{"n_layer": 19, "n_kv_head": 2, "activation": "gelu", "norm_place": "pre", "qk_norm": true, "beta1": 0.95, "lr_head": 0.00876, "final_lr_fraction": 0.0, "batch_tokens": 16384, "seq_len": 1024, "doc_mask": false, "dataset": "wikipedia_en"}
Each number is 500 + 25 x the weight over its row's rms, rounded and kept within 0 to 999. Layers, rows and columns count from 0. Numbers have three digits each. The size before them is the row's rms in percent of the matrix's.

# layer 8 attention key, 128x128, rms 0.211, rows 5-59, columns 0-127
106:508484489474482507512560451506483465472493504526502528506455484509514555477526509514474554501472484457484474513482532511504466513504517535500552501513542542494523479507513531509510512502500503562500514510496519512488483528474506471459532508496528467484497496478533468500502541442480501497529576541462501473486454517469532502495526502512493503512513518465489498507492502499507481470531
099:499534498506478542507513488492536523512516512474510511525501491505493504494516480507480522498492500501522543507484446504493503461514475515468522534458510496480538487469521490501469514513493545509467498535474501546463497460473492485502483429536582518486522490508474477497441479475509452475502505504497510488517502488480487459477465519533471468536480570506516479519501541491509503480517
104:524483497457502459488516502504522480480555493470502495543479511440504516475529493494481504488492516533497476510497524506463511533550469557500485443512492451499508546467493506517507467523497494522459512532471481492502489487526455478470507503576494478475470486542509487481473538481531499490520487496533507498498508529487563490532495515524519484467521497496504471517491498470517521533492
109:487473484509491532468529444467524507528466490491475477538534473456491530530508439526450508472494529491509500541471495490530485531525524491517502525537538470466479491498506519507483507536506501492509509502544492524527520525519551464478520514479488477502487507518557459517471486497504500489512493496482496485472517521479512502528534494517500484503506478497492538529556497435499487477553
084:526489513524552506489522501499494495453487491490498486547485509499535480465517507478474485441529512456504548511556527494502501481472488452483465502496516483466475493530526466526513547531477499478476511535510487458501485503487507478484487464516493483492513479500485505495476518505484443467510509489513522462506491543499471525506549507506540437533505493536516453515506527453513522517494
106:499492489550475491512491526530528474512500501509506491496488507494524493513516502570528507507504500487518520530533491501471571462517454515504521461455522488495526541510475496472509501505439485502482450508470471511473487546500568528523487507507451505499517447488503518491491462518538520509501500470502469541552521524515494491539495514518480493505487523466472478523542482493490500518494
103:509515494533492505455503465519486514525472486497495505527510465467508479511511512482508440476488486474443510498450482519550512508490544533483475512540527454494464497487539502502486503545541530491475509506441504464521529547494498494492525503500500510525522495517503488498500506524460487507468513532530532478558473508484474475496467564513532519529473479535482482492503464493493477508518
082:447482492518549480548504503512472511512483555521459488532453518477502524475497508484501516480464466530496476495483483479518497494476477516515523515482465473461486482483515495494528486509526475499506520464470489470517479512451486510477570478455482488452509489505520467495495535508458503528533537534472489520500517486499538461531441523487524504476511460501466510479486501482519523518496
093:509530490457529501503507493485526497488518517495518492493532485482453520517534490495497519490451500490549490468529580508418494520501487511508497487505494520456511506455498466514510470502496478489503520508508514518479460511470515432490486528493541489491483436517497530562500493502495501537456514465523504524529509487520508540543480475461490500518498486486497505530489532474508480484508
107:479485494589517515521520469522469465513511498522521502499533537508502465532557449493451500473501486535522497510505485498537501499476518515542523498472469488486487535516465482473479496521463496516478486487529549488537465492504498492519527488535493516506494481506499518489492536531468495539513487546476531476487550502533479507515490499490477500463471518434506476464518485520513516511501
105:492525484553568484510506489467478522503469503494464472495496528517515531454499510511514452534516485538526508462508530450491478530496517460548463516513474499537414481503506496458513483501471505484494497508526478480489528496483491519491444499496471500533555532471460494471498506489509485501493481488481499458482527498486512507518467518502520514506502535530527488514463522489523525491492
092:469472484517464538491548528516496511516486515507491490515481478488513505520535514509505495503522531523493473513528437440497479532535465513519480503511448519495494483512474497522503445489485555498500463432515495459510502490527464513483517515490477517496497516500509508504489463442460505493491482505547475495506481511489517521525489532492546457524494533479527514499569538494486490476490
101:510548524489470494529472475511534470516513472509460477524502506532483557487468473502531510534488507467479504505500472492528502507498484461487474468540511488451482471501452485525526525494483516526472488531451526483496482514501472504508471530509506507483513457542438506477517526469434521487493548469524477473508442498537512510468502508514516492498492498497496505480525521496456471498516
098:506524514477489505472542487519496463438555491454526480501466498489495498540529456480508479513468487508507478502482436514528552470479460485495507454501511508480512474503523528514492523498510463485508490519501481513527516513508513505429507485491509481507519498481531476498509482469467468530488472559465535475496542487512496530489473512494495530521462497490558468521507473480524485498475
110:469488470496540474528472476477474492493526521523507526538506497484479487452456476486469458478489453508494501495531471532517491510528505511480498507504555490497458513492479527531519509513502475491517467508520514454516543517489530515543497496510492470468487472490499470478449494492477535493552548500511494470564511518525484528499542529517517488558466490504507521498535526455503487491486
119:476515505464494515489552498494537489507523510499517511474472508514462541480465530531501514514505546553521510522483464474438480477490492499503481501503492520465490514471492511522538518479501489504504476495513477478491449535484465528501516502486493518478467490463513536540513472474511506466509536507482531485503489450491519520549549484489453462483482468507515477545490522494565470490523
104:484516520546525499513480510512516489468533478444496513515547471486473499479519497498472491562475527477524534484544488464513509513500493506514464453474509552476501523473490506498425514474500465510475492500491501503544501550501499461527451494520535529489497502479511523523487496503493537490537500552483484499538464516488492454457492525498534517536479516509490488494517475509489469518511
097:468477519534562510474492458493518464449486522551504504497499497469480513523515481491504495502440522506502526493503491478512472471542534493458517519553515514474479502518479483543496539465516526535523521492465496509500488501537506475475538481462469506493507522520486448490500489503508479518494517501524489510540514526460537470543489519467509482464474509526516524512560485532478528493492
111:444493483498536490474499462484514507517500490458519476532483520490501513468502472487486517488475524478469497500446536435503499512489462460490531539547497522484472478537490466487544499467482481465474522500490528518520488515512503496473506476452509522502491517429461495533528548486526473505482512498519481504526479473501483503524518482456554507510513470485509496495458532521529510497483
105:490455449488490500499483469505485566493518477510518509525564460519488520478505525532500525531507502516508501527506440488502487497479560512501519454543480545504528494536499507506539515470494513512537515485477525519492470520547464486515514473532489510473505465485493471534490516491482517551499489504484510545496454479489460560508523483479500467499510497478515484493471503505483497542514
101:483526485500554512458505468516508532494443463497496474533496457511466513481490516498472558519503485503518449524514486517506511494454496507485503498499530470467524509496508481485509503532512495523520539450465457464524502479497523515435566505538524475475496498506553495520493500548479487499478485495514485504504506477526501486498498478510458459466504499543476452535517490515497509510481
091:482502487562519488491521495484560515514490482458496481502523491494538531475491492515530508464493485471492516491426493506485475483488514521494500520509510469485491532524487513484506518504515568503502469531516559498470481513485497505463506524528539512508485513550493493535511487444485465484484528500494505517517483526492464451504481503519496451512542493502551558500528497521463517538514
122:539497495488473530541497480522502497500490534524521490508563455488487537495519518515461533511506511471489507474480455490484468487487515519520509521543492529483501486522517491486477516518524553522488496493482493454500502516524461563515528497503506516474496528541497502487473487512457465515479495494522458481521460513484461463514481473492498463459499486574540498513518527484483555510517
098:469505496463484452564460483535499514511461494533488508504513509481477466452492531494523514487479517445493553461502490478535514514484546499494506499483505499495542562510530513493481514510505458537499520494488485543509503566538533496507525499509493505492515490450519523484491476504487505451483482509464526500507480468523520557485497501483486499524512482509481494481517505557528498508537
107:488502528543528482513473507505490478501503488496524509502495449538504476503498498510476521473494488519511501437494496535502467481494533491520475464513441507483482465509504474544477496487501475474544514481472489527488489489474494447482466561514537483495488513527541456509485513486524489522512444499461518476463479483493506514522493494498487491481488525461535540484544461472514568528511
112:480517548514542515543505444499500465514503488512510464507490433497509504479515499483492473484479532491514513520506463503500506516505445504479485475462520516426496512470515423470487522511475493502419495473453500519486511497524511499494486491468467509509508533507531477500525543503515531529502475514505524493507508519500494478518469491461517543543457509479479501508520502525485480503509
098:527498480435545500526491507441512442495486465477467521482511514474463482489520521488472472505466518504492465498506509533530483515501492457478487523450480468464525547458506507482496457497535504493465502525512505512519475553491488447481465472503505538455498504442509515516502501488502509529499506448517472499515500485516515511515495492479498550508497493522501506521508517524534461500533
100:496491499496492473497509482483525508516460514493495571513498481503482515505512465433501488516530453527497475452463533497495513479500529488465470543467512513492498471545547522473534502528470481484530456507503530508466487554520461532485487511504476486490519509488461520554523497522469527469471510511495491505490527528519476501469460509520526516470484492443510509524493471481524477508491
110:493526479505514524515489504523518473492508529519548452539431496477483427505527523463505538496498480510489517551484483474488508500493483502548515532475503483484492454470515467500523476537511500438529488511540522504504507514493524501510517517495478522494519510484494504485513518508496472517511500528486479499549517492472430529534481524470508535523486460492504546513521479517523522460471
099:489498516506525500532496500523488479496507475541498540496527526524537538496509526490509490487524501497495492524534514549506532495526484466536496529493495529507487518527484433533488528486465536507531526453508467524471531511501502515467519470496443505509557512475502496448526456493506524504492438473497483504445513484511518499467500513505528510491493531476447489472462531503543483518501
085:486512490484498497452511518496532489472474512483492469520527519494491512537569508516512501502502519481516505516504502506473475490509465510550483512486519444516501492465480558496480522479488448465470536474521504495491479470500501501525485508512528507487484477525521500505483521530475508521527452493492498486528484493468523480500439457437512490455507499479497532532476486512436489488427
099:516511533458494499491472543509506501510523500494514508446509506520500512508524541491473474443484554502512502497472493556529530488448473525538512496426487430501489472512527474532474540470517516493477540488486529527490491500530494503497489480500512479518462535514556552496507494498463502498500511509491514526505466491465501529484502511487485519513487512488500474514462488519535512453511
104:533511461527482501503475509479526484498545483505483493517477546492478540543514495514473498509484498526446479525491540478488543499490540490491465500533491519522477515488552515506496465488479466448478544560518502479535517530471513490519527485489569497495473471458525487485508503503521517540520486502482506490480488504509503467503491518474493526508532475475478534448499526467504531508547
095:533539488488530542464490495528469484521486490493504497490464533542517558525489524495531528533515464531529552475478484510449515463483484476459497514504502513513464494493522470513501492463474491514524469496528493508487570530463477522500461488504503502434478476490451515495482499485486510521524509517499477462519472524521508527525525481517532503511485537529546492467481505489506482488508
112:474550490470510543475558462489497502484512490502501438531517454486510502496484495500460514507511548459509465506493515489517460519490527499511473495475503516501514512542510516517486548496551512493487511516508496444531478464504484489528482518495487454528476480504525549462513506463479477497535511486521477458518460512503498502548533557526518538484498461520488501484497479529513494505480
106:486503531505497488488478501495473438470506514523520507529505504493484484498540544452461506521504406463498502504525491494494520473486541516500511459493506518504542500525516530496438492507501480495507510515511488560508518520506529484498507531524524527506509516525524504485475499470461504526547494524490498447530514505474506465459481484458502527542511511524522512508501463499554479468477
094:471496506503490519518515466500521441521506492541455494522498478504543508491458495453529525517475521492474525482509472505503526494482491487487491491468537504506495507503506518482516559459480539479510462489507504470477550522544546512535546484468500495528525498488515513482473486546487502491497551496511476515551512447517477464489482524519499477526516485443463488504489501531463467504471
099:508487506520520522492477509499521514552499483490494548522520486529456451504482540532505496492527513569479498526493465496489517486498492478493497523504485522490498478461462506454563449518498500491533476515521461496487518541524451493561484512485531507448522491504493456505508487487490512519502518445502474491548472473506464491510503452509508503465494532491530466533508489486507495520497
101:515506504486496507477476516492456487481498518516520505494496526531450521501519502430518523507500520508462468497492510499513440455485487474504503503510465516502510531456502533490495470539514511477504531464509502500488509465548483531495507519510513497524516489535480473495502498548477501541490504528528459490493449479525467468507504506415423498475493505504512494454502482526522516467481
101:490523551451485460511442469451546471480522508482508500484481473489471489509508487523475513495487532503509508460543513505516487500556498526525491507498467450530498518479511525515475525538477479530535514503491515528494511514509489492499464478502506501528515506492506482452471481496540526493504515519459536483506548480516498534501437516528478536523480539519527471512483553505529500531511
102:486512478455470486531471492504520486487511489517509514532533485501492487483520495569496481447513467483503499475507521476550501489513525485524477538546503483443532539536472497517485523521463484537522517450499496536484505464481461466483491497433523519537547500520488482485498473526489524516506490512500504533507466521491538470496503501501470500511518508510541501478488450536495511515458
103:481422509465534492523504501488514479491542469511478505504515524514479542519510489478478569479460492506514501534443515472491514492532505530479490517508510485505512495464492514485451507548480491486503477503480463502501552489507547540496515454525516524500494483498484478474534483505511474526505490526474533475479485452500485486478470509469495543505510439515517520455508468533494487473491
111:507530479494471493461487524514498533473511469439492491516472512528522549527493476488514535508477550521536478515494519498517486513498485495504510486498507500518430487537468486528513531513511517496525553505448472459496490492521512510495471494511499499521507477485467522486538508497496508494504524474520488474496447519521521530474570510476532502500528510480477491505441451481477531551524
106:494469499461523465536475509507509508490530526520473506486499491473509522507467486482528536508499518487476476477536458499534487465486489520480493489478516488537498454484488499533463504520499498452541514491519522521497554483546506511475516497528506507507501486483501504482520477554523460466495526501477522511542487491486512471485490512502502577544550519462489513438441489521463481507503
091:467486494474475487479495509542494475500505478486486497510490532520452508497495546545487531516545525523533484513495442510475493464483505515523512465437486461496509506462467515493500462470502538506540543500484493518490469507470492540514503491517506527479483530470483550517479473463501520486529497500532524471477493533490467467504542473508527481472501549492544524518483505546489493465499
107:498514511493471534540423496525515499465511519518502467449501480515511478532472499526508489514517522485516531447530482495487476467495470485470474511476510507484491504478470479500520529492507501508497476522448507451423448509514442505503466477528456529543512461504460531533532506513500498490475489489487503529476449481492512510537482525512485508498527493490516485497504514514473514517483
100:521495470504492503481493520504522521444530511464475519508484491446534494513500449498458532478474502496462509513507541507545494511500488479473499508537498460520481519525514488551551508539506457490538522495495496488501499508504492528481478508461495480493497477463470529505485452509529471499531492441490546481545523528485536510513487508446511560493509535512529481514494462491502522515503
109:492510502462472533533450513485477520489485464459531473485540509461487528504443517523491507453446514509523500509521501489507534478479517476473529468517524497464497482470481533515466502509507481494463504550522520509568499540481491493531458504501512507489472523521473478525470473526539481463496518505464521492454487470497544492480516497527503503485511537474505480511494521490493457532507
080:492439521556543440505480478535506516503498518528522504543489509473533451498494483493492535481519474530501516443520531502512511532503502505539492465530499501501504515453493496484513484506505498512479540452494501491498515529557569494496494486511489495471478501487532504494474529502455497531514485516534508500517513510473478582462509509471514480484472486515502514517479511455501506510511
101:476513521453485472505488492501513482513477455438475534470496474512475572462508470505497500508497505526548517495457504511548471532521476523540521548466461484484499483507490524516499508499513496551483510509474536527501497506480477500444499489532513520499485483570524512507462532516507478495497487481502505513504481508474494502513483491490543501555470497524490523512453477538517482516478
106:470523508509494508482495480513551525502516460444523480513537532517470538486484519533456554534539508489493512504477526515488497502519503524513496528526520524459475497518475516494523468521460445513496477484490489503507467521468501532456510520489510525500512450522491483505520524536509482510501499485508464541518432486540492497568506478550502484513517525459496524488512515480494487520474
098:513526482479558478542487449517546498470504522504476487465516480478454483502487514496513495517494488499455494487496497507504511491535482508478514497467491516475499472479496500525480486524508544568488554491474501513532491509562474476502544432515521484506525533480501495471485487490475453466498487503510512489514518478457511487522495492449538512489543518526513485505518469460481458477514
100:503452477549500486522458509510506529498463532503528497505500496493527513501492543485448506475499475526504474503494497491502512491520500540479515458519522493521544551488547485516535487502511532546479492494491513520510494529504577527507533494509514475468505497515516513534461503466515509466503447535551499498472554503494513454459488521499508507483500489468478529502539459478481461512495
099:497505526543484504509508520454489509508546504500553507485490509507536511452538512484517433524500532527460483484493541527550528493487523475541468482481529492470524518525507466487451497496497479490489491518473489502502516534527505532529483517532515494594486540528507478480510532503532537507537487489503493508490499517481462527511525511506522502475485519531478488467508498494499524475535
101:526499539487486458455558495522498484476513530539524493481475477496502463493540488538517523504522506495489494481486492503490490518500475531497476436455481465537521537503528514552476516504493545512479550472482497489485505453483503479515512498502548510557526490492540535483479471519530490494493526486493485504463516478537478502490440504511495528523515488491498486495487474512526482505436
# layer 8 attention query, 128x128, rms 0.209, rows 6-59, columns 0-127
119:513527479503506507476513515478511510539491505517532542482507497522467550482507575515518554474547459531497525491520508495502511476562531475497498491497476464465442511511525528504502472480479514482527505477545498494502484509489486483535503458531471484485485485499529535519494504454509503507500502541501534481461508473506486476492468528450484497505562495481509494503519540519541474498488
100:476507489472503507496481505521554478489517516518534451517521480481488514528530519512500497531498484524482494512504536522498474475475516506449521549512513526527555504515488513549506434476521459479471511530460446482502496488485507457468499502501516476436509513507529517474538492476493517535498488515515491501530519522437545515478497516502555495484522482519505500523472475462514483501496
105:499450480482515517479460506520497479499437533513520479494517474485471483500507474492489534479491502483541479510512505512499459489530506501553478512500506524504527460497528504500508563546522501528495501492478512486492530521489501475535479514507574544454467501512512494525502470536508526464510503482473491474523496510477443499489554492475468461504486540533474499543512449508509512492515
101:507476490475508523480530526512492488525473510495518449540536508505486501448523496508476521507515485515529515494533517484526546478504536501497494519521522527513484531539538455437526490475469504454498537489461445511526516450463482484478541487549511467489479511552497530543487492499512481485523494490497495537474487512518545492494488462490514514485523476482504478486546500488514486531522
089:490457481552475514506485535489546490487486480462485526479476496505513529475553473512532540477508503523477484502478454499470513539437495516492515501473475545526495479500523511512477555523518488468510512503555501520493498460503502466464542518516517490481460493498518520492520493489494486475505541494536504504494497527502473497490466483552522466481499477533464514507503514506475519437459
097:494502498511515498474518511546476481457418483447519495536517486520497493513487524463506453491510420460503507499493485500504483473507496530535473463511491480520479488480479479486502480509491509492498491534478523561480516497490499511504492496493495468439511490504541539501438513520517469501525523474499453477477501520495491522526501503551492506471484503539508460514539510477475485465489
091:525466489504553501512507521499503518507525498508465505528519502523507491512504464440531486528519492524505487527514498518501519450476490537529518467491514473521538531518485472489479509505509480468469517506477505468493537523477513530487527514422459465483558464532503509525499538483485496499531579499490527491554492498497517512518542522502508509512463471537506517518523503502540523490508
094:468505486502519537497490494505530532493534487505496479489477477510517502495505494529532493498516479493523488509474553467470502523513506498530509517477529507486470478470518538493501543454516519494484533526466466526445478462536435512507518528531466490524510499515531515486521487484502550508503453536538439493501501467474473425467492494485508474486482511501521472473482513475540506488530
115:528463488526486551544524481498489502470470468518489526466539490459530473490492500538538478543528521538511531489502500495477467485453474533522509503524490492470534514499491547460468525491521507472532499430485467473505466474503485518528523496477501475500518513502492473505516505542501457501520499536538528536505543503452476501519457509530507496476501483491507503525503480487543502486500
103:469508506557498478501478542507505534524524482505494490518531508536521463478492486453471465418490538481528504525494486467525488511541518485506470524525530468453504519528487465493515519498514532491495492509480477479498486488484514502451498545474511485511477485541471533506474503513518459478483503479521494443534536497518506505523494483494499515494507477479464551517543549470512479514502
104:492504497508531504492500527461490515486459471493489475530492454500492475476510493501483501492464513495526510474482482482465469441515469537479485535514496524510474523549530533541540510512439489536496479491484511512490474489523501468521483518472558499481491452494524490553492492518464503520496535474514470483505471501495466523544523483531506448505448535487469504491508483510448524514506
107:535542498461495504505506445520488488525522490509508480553525509456488481524500477518521519530506452501496467501473455478529547498502491492528514500471536545525497509515481474519502482528482533468462477498508521517489468490500493453510465546460496465482504487516482487506500511536484504454521514524482454514529491518513505523558516513530550463472507545482505485469476535508527492497527
100:519519458472500492520510489461534483502508471482528512521513503504490470538507476520514536593483502470527505486528515512489496481493550491521525423493499439483515510528514519483486496512487501486513536499503465510499488556476482529492499513474527496485508467515520491503493503491513492505501500523534451540501522546516520525514467514503446491439471511505502477524530463493501499538466
107:529503467518552501464538474465507477505498468487504530513502508469493431459524486462514484495534472503468467500520470513509492504528453505528482508472538541500517500504485482509499491513508456508537503489541459493517503470514492516491487510473504507488515465550513428525515533504514511492533486484460473484529513539497525536535530522496475505523489498519522455487464492481480446515498
115:491516493481540483516526464505559521526502519527505472517469506482492484461512493512478490561516496473520513529486531517508499500548490516483491498482489554484470499475507523511467484485482514479471493545543512507460504502485447571513527474494496486504486489486469499479517516505534518448446516524537506467524513456502453476545503506504471489501479505500513470500438511516491500485538
091:490501502489515441508514516508500497491483549494515493516480512485500511522506511506481529476486533466526482471495474497433467509521438475551507484446463468495541509457475531523459528499490491487557521486511524492481473466502491508510488527485535487502488509499471479477531463477471482516545493524510522496465520509488528500426509501512493508492482461459462525502510503456475486510489
102:498475509524562504494486496523450468456508504537476492471506509480430497526521501517500500528514549507507458469462445525491489470516491494555510545479493520477501456513491468480535524522499505560511496492483471502553507507497463510496514471483504495483510466493528505518509506448493503502493512491532460512493526478476497476524500507499502490471459515535487467506453499478480458511527
099:510479501529475480527520500498452500528506485524465482520471422493460531432497562516480510484516558484482511487517495453506503522498535510492516522529519521452503494483490467527502523471524527482476502539520530544493508505467501496507524509499521485504516479467483489487507526495518498458477521487479482506503516487492505474529493513441491507530454494480490467496491513502507489559558
105:504475497493493486527500530515514494483458479474513488495525465472504444524504494518545515534492491495479485484479481474491506493449494571492512523481538513525496506497499518513523475515522511476547480549540522493466484511575482498524478450482479481492527424507472511499521492484504511493530508481510508483500468540494509518532461516525475520476505489479530530523503508456491540536529
116:476508498501538514508525526537491450466474488510519531510524563445502498517565467454492483522541495497500484481455489495499513451467497549524479459495499533484501514498474514513490446487506468521486522516555466487499510478498532540518535475524491496498481512479509518496495517492483491522472494485503476463521504483499491522451484499520472531507506518503509441517561500489504469489493
097:475491507542511511489454511481493505481465523541512483484525457503460521501522430482486472476478516493514522491478503495489478507513495418508478488522526538544494458518488474467468494543478481536540472493506522482481513499486514461511512493514490504500494528478545499488470468487526537498473510504509511485480521504459477470458529507557532478481487488520532492515536530492538510471519
115:507493477510519558496509480502502474487481559507526501549486497518475495535494545508510506494485533473512510514495465530502530454470454564499552518518481536499494503507468475501531474522486526552527447494515474516487500489502466495486500487476442531489476503470514502541522478441482494507518504475529510456482486460523519508470483532512498526475517456503517507479523504479527502517505
094:519513477531496459493546491508493475485566504474488528555477505547500492485526500466520503495495485510441493492497523504521545545487550546543509497456466479530494494490512486490477503486521577484491481506510504495517534526524518514494525513490495474500503499494478518488493497524515496479507540489494553469537473478506507502475537468462525528483477485481554512513480498493453526486521
100:526525474509501488494522526491498475467469501483480466484534512515511499507470457519503495533486493470536503476461466481497512510518503468518472504458527478537542468522454513466494510534493526493498497485512524458551479464501512527517510531514472498502537512519490525547537462524540518546507489514491495529495506472481501494475510503514451498536513507481490565531469474478543555535501
122:526464489476458481512509541501515520451460533499523480531498495433517506516505526502447523479516490537491506504463481523474511518494464494507474452460486516489503473498490511502494537485512518504424503442497507502462495479522515491481483550482483509548481459486529486507490475513514528482492503503545498553521518510477487512480500485511520500522442530473483534515478486498483498491538
105:529507527503507476501512491505473504529510499491514489475509535517498509521555503485516506476542526561500526472483526527529508542504482472479517538485522474488487512471472469504504509473519558547477518496457452499446474464495500464494485471496518515491502510456475507485506490528549494474521495475498515512501528484483562446497538472472492491462469549507538479479496485524516476523511
102:499475529488469509482454490517488537497511474534478485535473533530518507494521472526521465521460508496517477482503530473499526500537496440512487484512529474545512494551503474478470513479504523481514501494535527492483508483485502501502518462420505487471495515509511494526476525528515478503542533474511481499463462466459510552499494525531539527457498506501513490500561519510492474515464
091:491503452516505502552515515508501495485480512520491503522495474482449469474491509476507464541522519518483488498519517495509520526485472502495490434469493499490533446472517535467538543456487509515490520468525459518461510529514504494490545518466498498481538446510532493529507503532518508486477509467499506513511524521464537494551543510528535448507482495488484516487501507521477561501483
106:510509516507537487477510496478499519499540494506504565500532504503491546464495497476472523481499481524521491489491495533487540507491538504491527541519480501458495514503505482465513537518551530496459520539422524509499535510499546500485471500484535463548508461502448480496509496502475514479474510466522503524502498508545548533471502455505457482519510484498480513534480471536494475502506
099:510469545507455506510476505495492506506546490500509465508509517509533518510484505521503514470502527532561536498460517521477511475515489496519468458497489538485516513492495544510549546466479486516463503489460509483501461536495508486511482524526515525510484522513525528472510473489481519538504474510515539472507480523483485433483510526491550481502500470504429505549447515481486496471503
091:500509544507485540523519494489547492524534454458530489488497516486479517495510519496491510539484506490505496469529503517521503488503471518515477476488479475533453506421487503494471466461476497483460550493500520504501504524482501511512514538548491456557544504458480528487523487462524510488494501502519556540504497534522479478498486501479503535489497476499520563538469488502513523479487
107:524508474531513505506513476459464478509534486491482471505511480553538498523488508502498503503493502466502501482518520512488464499473521487514521531469548474464531477508460486475473497462490503482536473499529541460458508516489510505517454503527531548448515515487502475477504535480523527488541493519425505551527502464496471463489528491488488485538541498534473512507507491486510522534523
090:478550506500494530467519474472500491518543454507508504479532493492494507479502509542467512509489486517546485452474543489525490466498532448511509498485543487487474467494474519483488489485516473512507478516544495463510458447493520479451501499499509530468508483532500445559506520492511528533497488516470445532529472504540506459497507477505521510510505481494476487458494507476485463534506
104:501504540492482529503486478503511485509487520511498427493496516522503466496526541500501441491535480515539481525563445508520465509496503534538506527498501532514547505487488497479518472465516499487505485515514452501484488486497515531467509485497485539497525536455515511484503496519524532462505429507467527503496505492476494492520480501474487556529453517504503464523495491516485469477446
106:512484453483518509488494473507462444444504464517502517498487482501474477525546513524500535497482467467505494453502496500493512494529483488520543458486502480455508483471493540490437517499493516531567481488509442493514484465493494511467455498513475469497521531502470490519499465467510469539486495505494522508517533510465526461456471508488499524471510525509500522511502459485477466492496
106:472486494528515497492499440502496481496514452467528511490460515491468466446532481484509483437486450518508502494538499536446514499498503506498509513479502487506485501509505507536493498518555511513488560476535461506458506524516503470578487515507466535496527514499530523491472514465461496475467503483528517487519526490513486526528481502537504496503497540514467482541489495488507463471496
092:514512527551500479482479497515478486528409523470537531515483534524513532486513465485516503497516475492477526546480508475524506505506461485433485525503548506498511518509529483498470494535514486543502478508541516496472481480559500476486493483507506532426516495468488506502544513522519485519492528468519506477481472504493493497525530515514475522481488517464505471482498498456462509521499
076:470521502496519495534496465474489498541515485537442489471517524504481482513507518541503473473486442499492482415506487520482523446475465479544509503498505500540514503535470460500477479475496494491522471510473490490493498493535483532482497457512502488464509536516515516501519517526486457506509504509539509524490488475507482474483437471519474485538509482480486520501465547497518458462498
100:521516516458470447466498506493498489500553491527521491483473487490485493501473536527499503471521541512484509491472511527497492539553524459489504466490455480458525479489523484490470463437499547512512512476506460494508492522487477517507476525515483509512482454521523502531472465454532503516503494525522515489525499493470486494440513462508470499492508540455479520514471535482543475526493
106:492427507502507533501495532521482519487532500507510502468529487487492507471501534554503483498483482498477475468500468486471521496502488486534500494532518522453527520547501464483517486507532510540495514538517503471517461511543478515504523517513553496510520520480516525541483475528490471528449527506505487448524494509506474451478493461535495498485508497538559472509512502459523516451509
109:503467549485504457496525487477481503494523476501511553472502485482514487532480475527512508500494498510501503496536516511525478512541501511506513511463502487416510508508471542434465457486516507560510511487537465447460478523495526471482530517507477537495517503461467508459512494496535525498506516516506535490498521447515510482484513538502515522505501444501513466515510478502494473486470
113:482487535497512486538502477487522490570537479484511468535513537457524482524484490525502518475520500497502475487540477503511531516522511491505541534466512490543549525476508508522518534477497521503508493479460540509484506553483498437503511479521526534505477476536493496507480470530497495488518515514504492531514499471529510571534533472478465478506500537455469508485466528496492531499484
102:481510518495531481494503492492513516481497513436490520527497532502489506476444481464501527454500536490508509494564461498458519493529538514504540519485476469490531523515479478516479537428506470502501552492527527496484521545509545514508491499513494517515537520520517510500535479465512515471488497527503534493503490490505497547478480512464502505534511482441502532524498530483456471519474
097:499512528497505493486499491510503453492505440505493515452479545484470509506502483534500493502513543496510526451485487510491472509545488486473481492483478525492475465473484539530515483471508427558514476526549500426491469477505518494502483457519499493557492500480487485486535483485474483529466506486518524499547524526493486522467492529501516517485537500501515477483453519472486495490529
095:507512481504451476483538526502524540521485505517494461477509522467495503509491541541508476505489551548476536486467450480455537511515458461490520538498503532510483472508498507479532486461481526503452526513504511472499463538488474500515495507508420513496457494494503538494488459462503527511475478532517491527471491505503517466496500492501526476517495473490526488471468547486512479485500
105:507457530515532526457501485512520479534538497426475496483491484509492537472493493529518490477456521508534525500498485504460506538492538500488519537525483488499553521476532486495512478445484504479532504534518498473530480488476480506452504517523497487480487511488530533523487477489539492513533459497491488508493485491540551460490466505467465481477496500470501483499499462463513477561512
101:512473465531482510464533466512550484478464530473495475468497527514490538524486489502494487500548485482511525473524520525484500508518469509499520512458544444552527512501485485540482464497510460515500531523545533500512474530508477501510491496491498482479452525526449512505519506482473464491502489486496460488501488536488473469511489517488497490501525473436556496492482514467499559510513
100:479517479516522518475554474567456502496515474539527510495540460504498484459564496500535520471494511486497526504487503455512488511497478537549463502511539514491475481478494526538514490493529512493492522498541463490491534443501506489527510516492507536504523519498505489505508505497449517545481459525534483450519499498491500516509490513525532498523496451554506490500514452484486500474506
107:484494481464458475522473537535484486526474497510550474493511483482475430502502520484503489464439498490482474513499494510529518498517534532538508507490479512485518505464491510515476487501531488531432542483471515477504479522472529513533472481514505500526518498493533526507512469594521476526452523515548491503503498490494493468500509509504493504484485481514480495468533496493501469449498
096:528509471495484509499519461518477521531452520511500475515508447516533551476481532493485479485515466461487496502463499490512511522497536491509511522493537545477513431510532530543499526488518498529561531515509526519486455489482538492521545510479511537454457472487486495501503502532489521482501520470510444517505511498493533482475514493519471493514552514515516474505515501460485483519468
113:489465476522512507493512462526502516467529499528488529521457538534473542509515495495493518512478512535508517514458461478509506485469527528473519504483512510462453527489529476498481509514468518527494463524420488494477498535490508498474508499494528498466495514489489530472502452490450477515526475554539523474486466511482528497513524481433514523465463495506491501484526492450491478496497
094:523459499477532516482487514468539449468469501461501516474488505487528517531512515505461508494476513541474502478488489530470516475498523547470490549515515537517515514482498537556510499556474508496478475489486494492489541477507531493500516488500493471511513531531543502491490499476472478519529539476460532484485477484452536520488511540510513544501538479551511495526514528546500528509522
109:527522477485462484484471530506477505467464543514511483493509479500502557549485536513529499478490467458475506486479480506543536468488496470501493501494531518529496480471447463510517496514510503487537521488513516494510523487491501526479497557488524437517521538450468478487461496492504486507551504512516527503489553521530511551489472462489515468487495513539480538488509480519491473512529
110:478504522439451476506512531474516542506520485506504497503495497529536496504451461492507527487486500498531519520476477530474487505534534514450510458506489524506495549517522533455503476483463529493514473483408498508468517491524531519475488517565488534515509535531537505489489457480485503513491518519508541494457484510481518509477490471483499499505509503514493538511492497519528521484467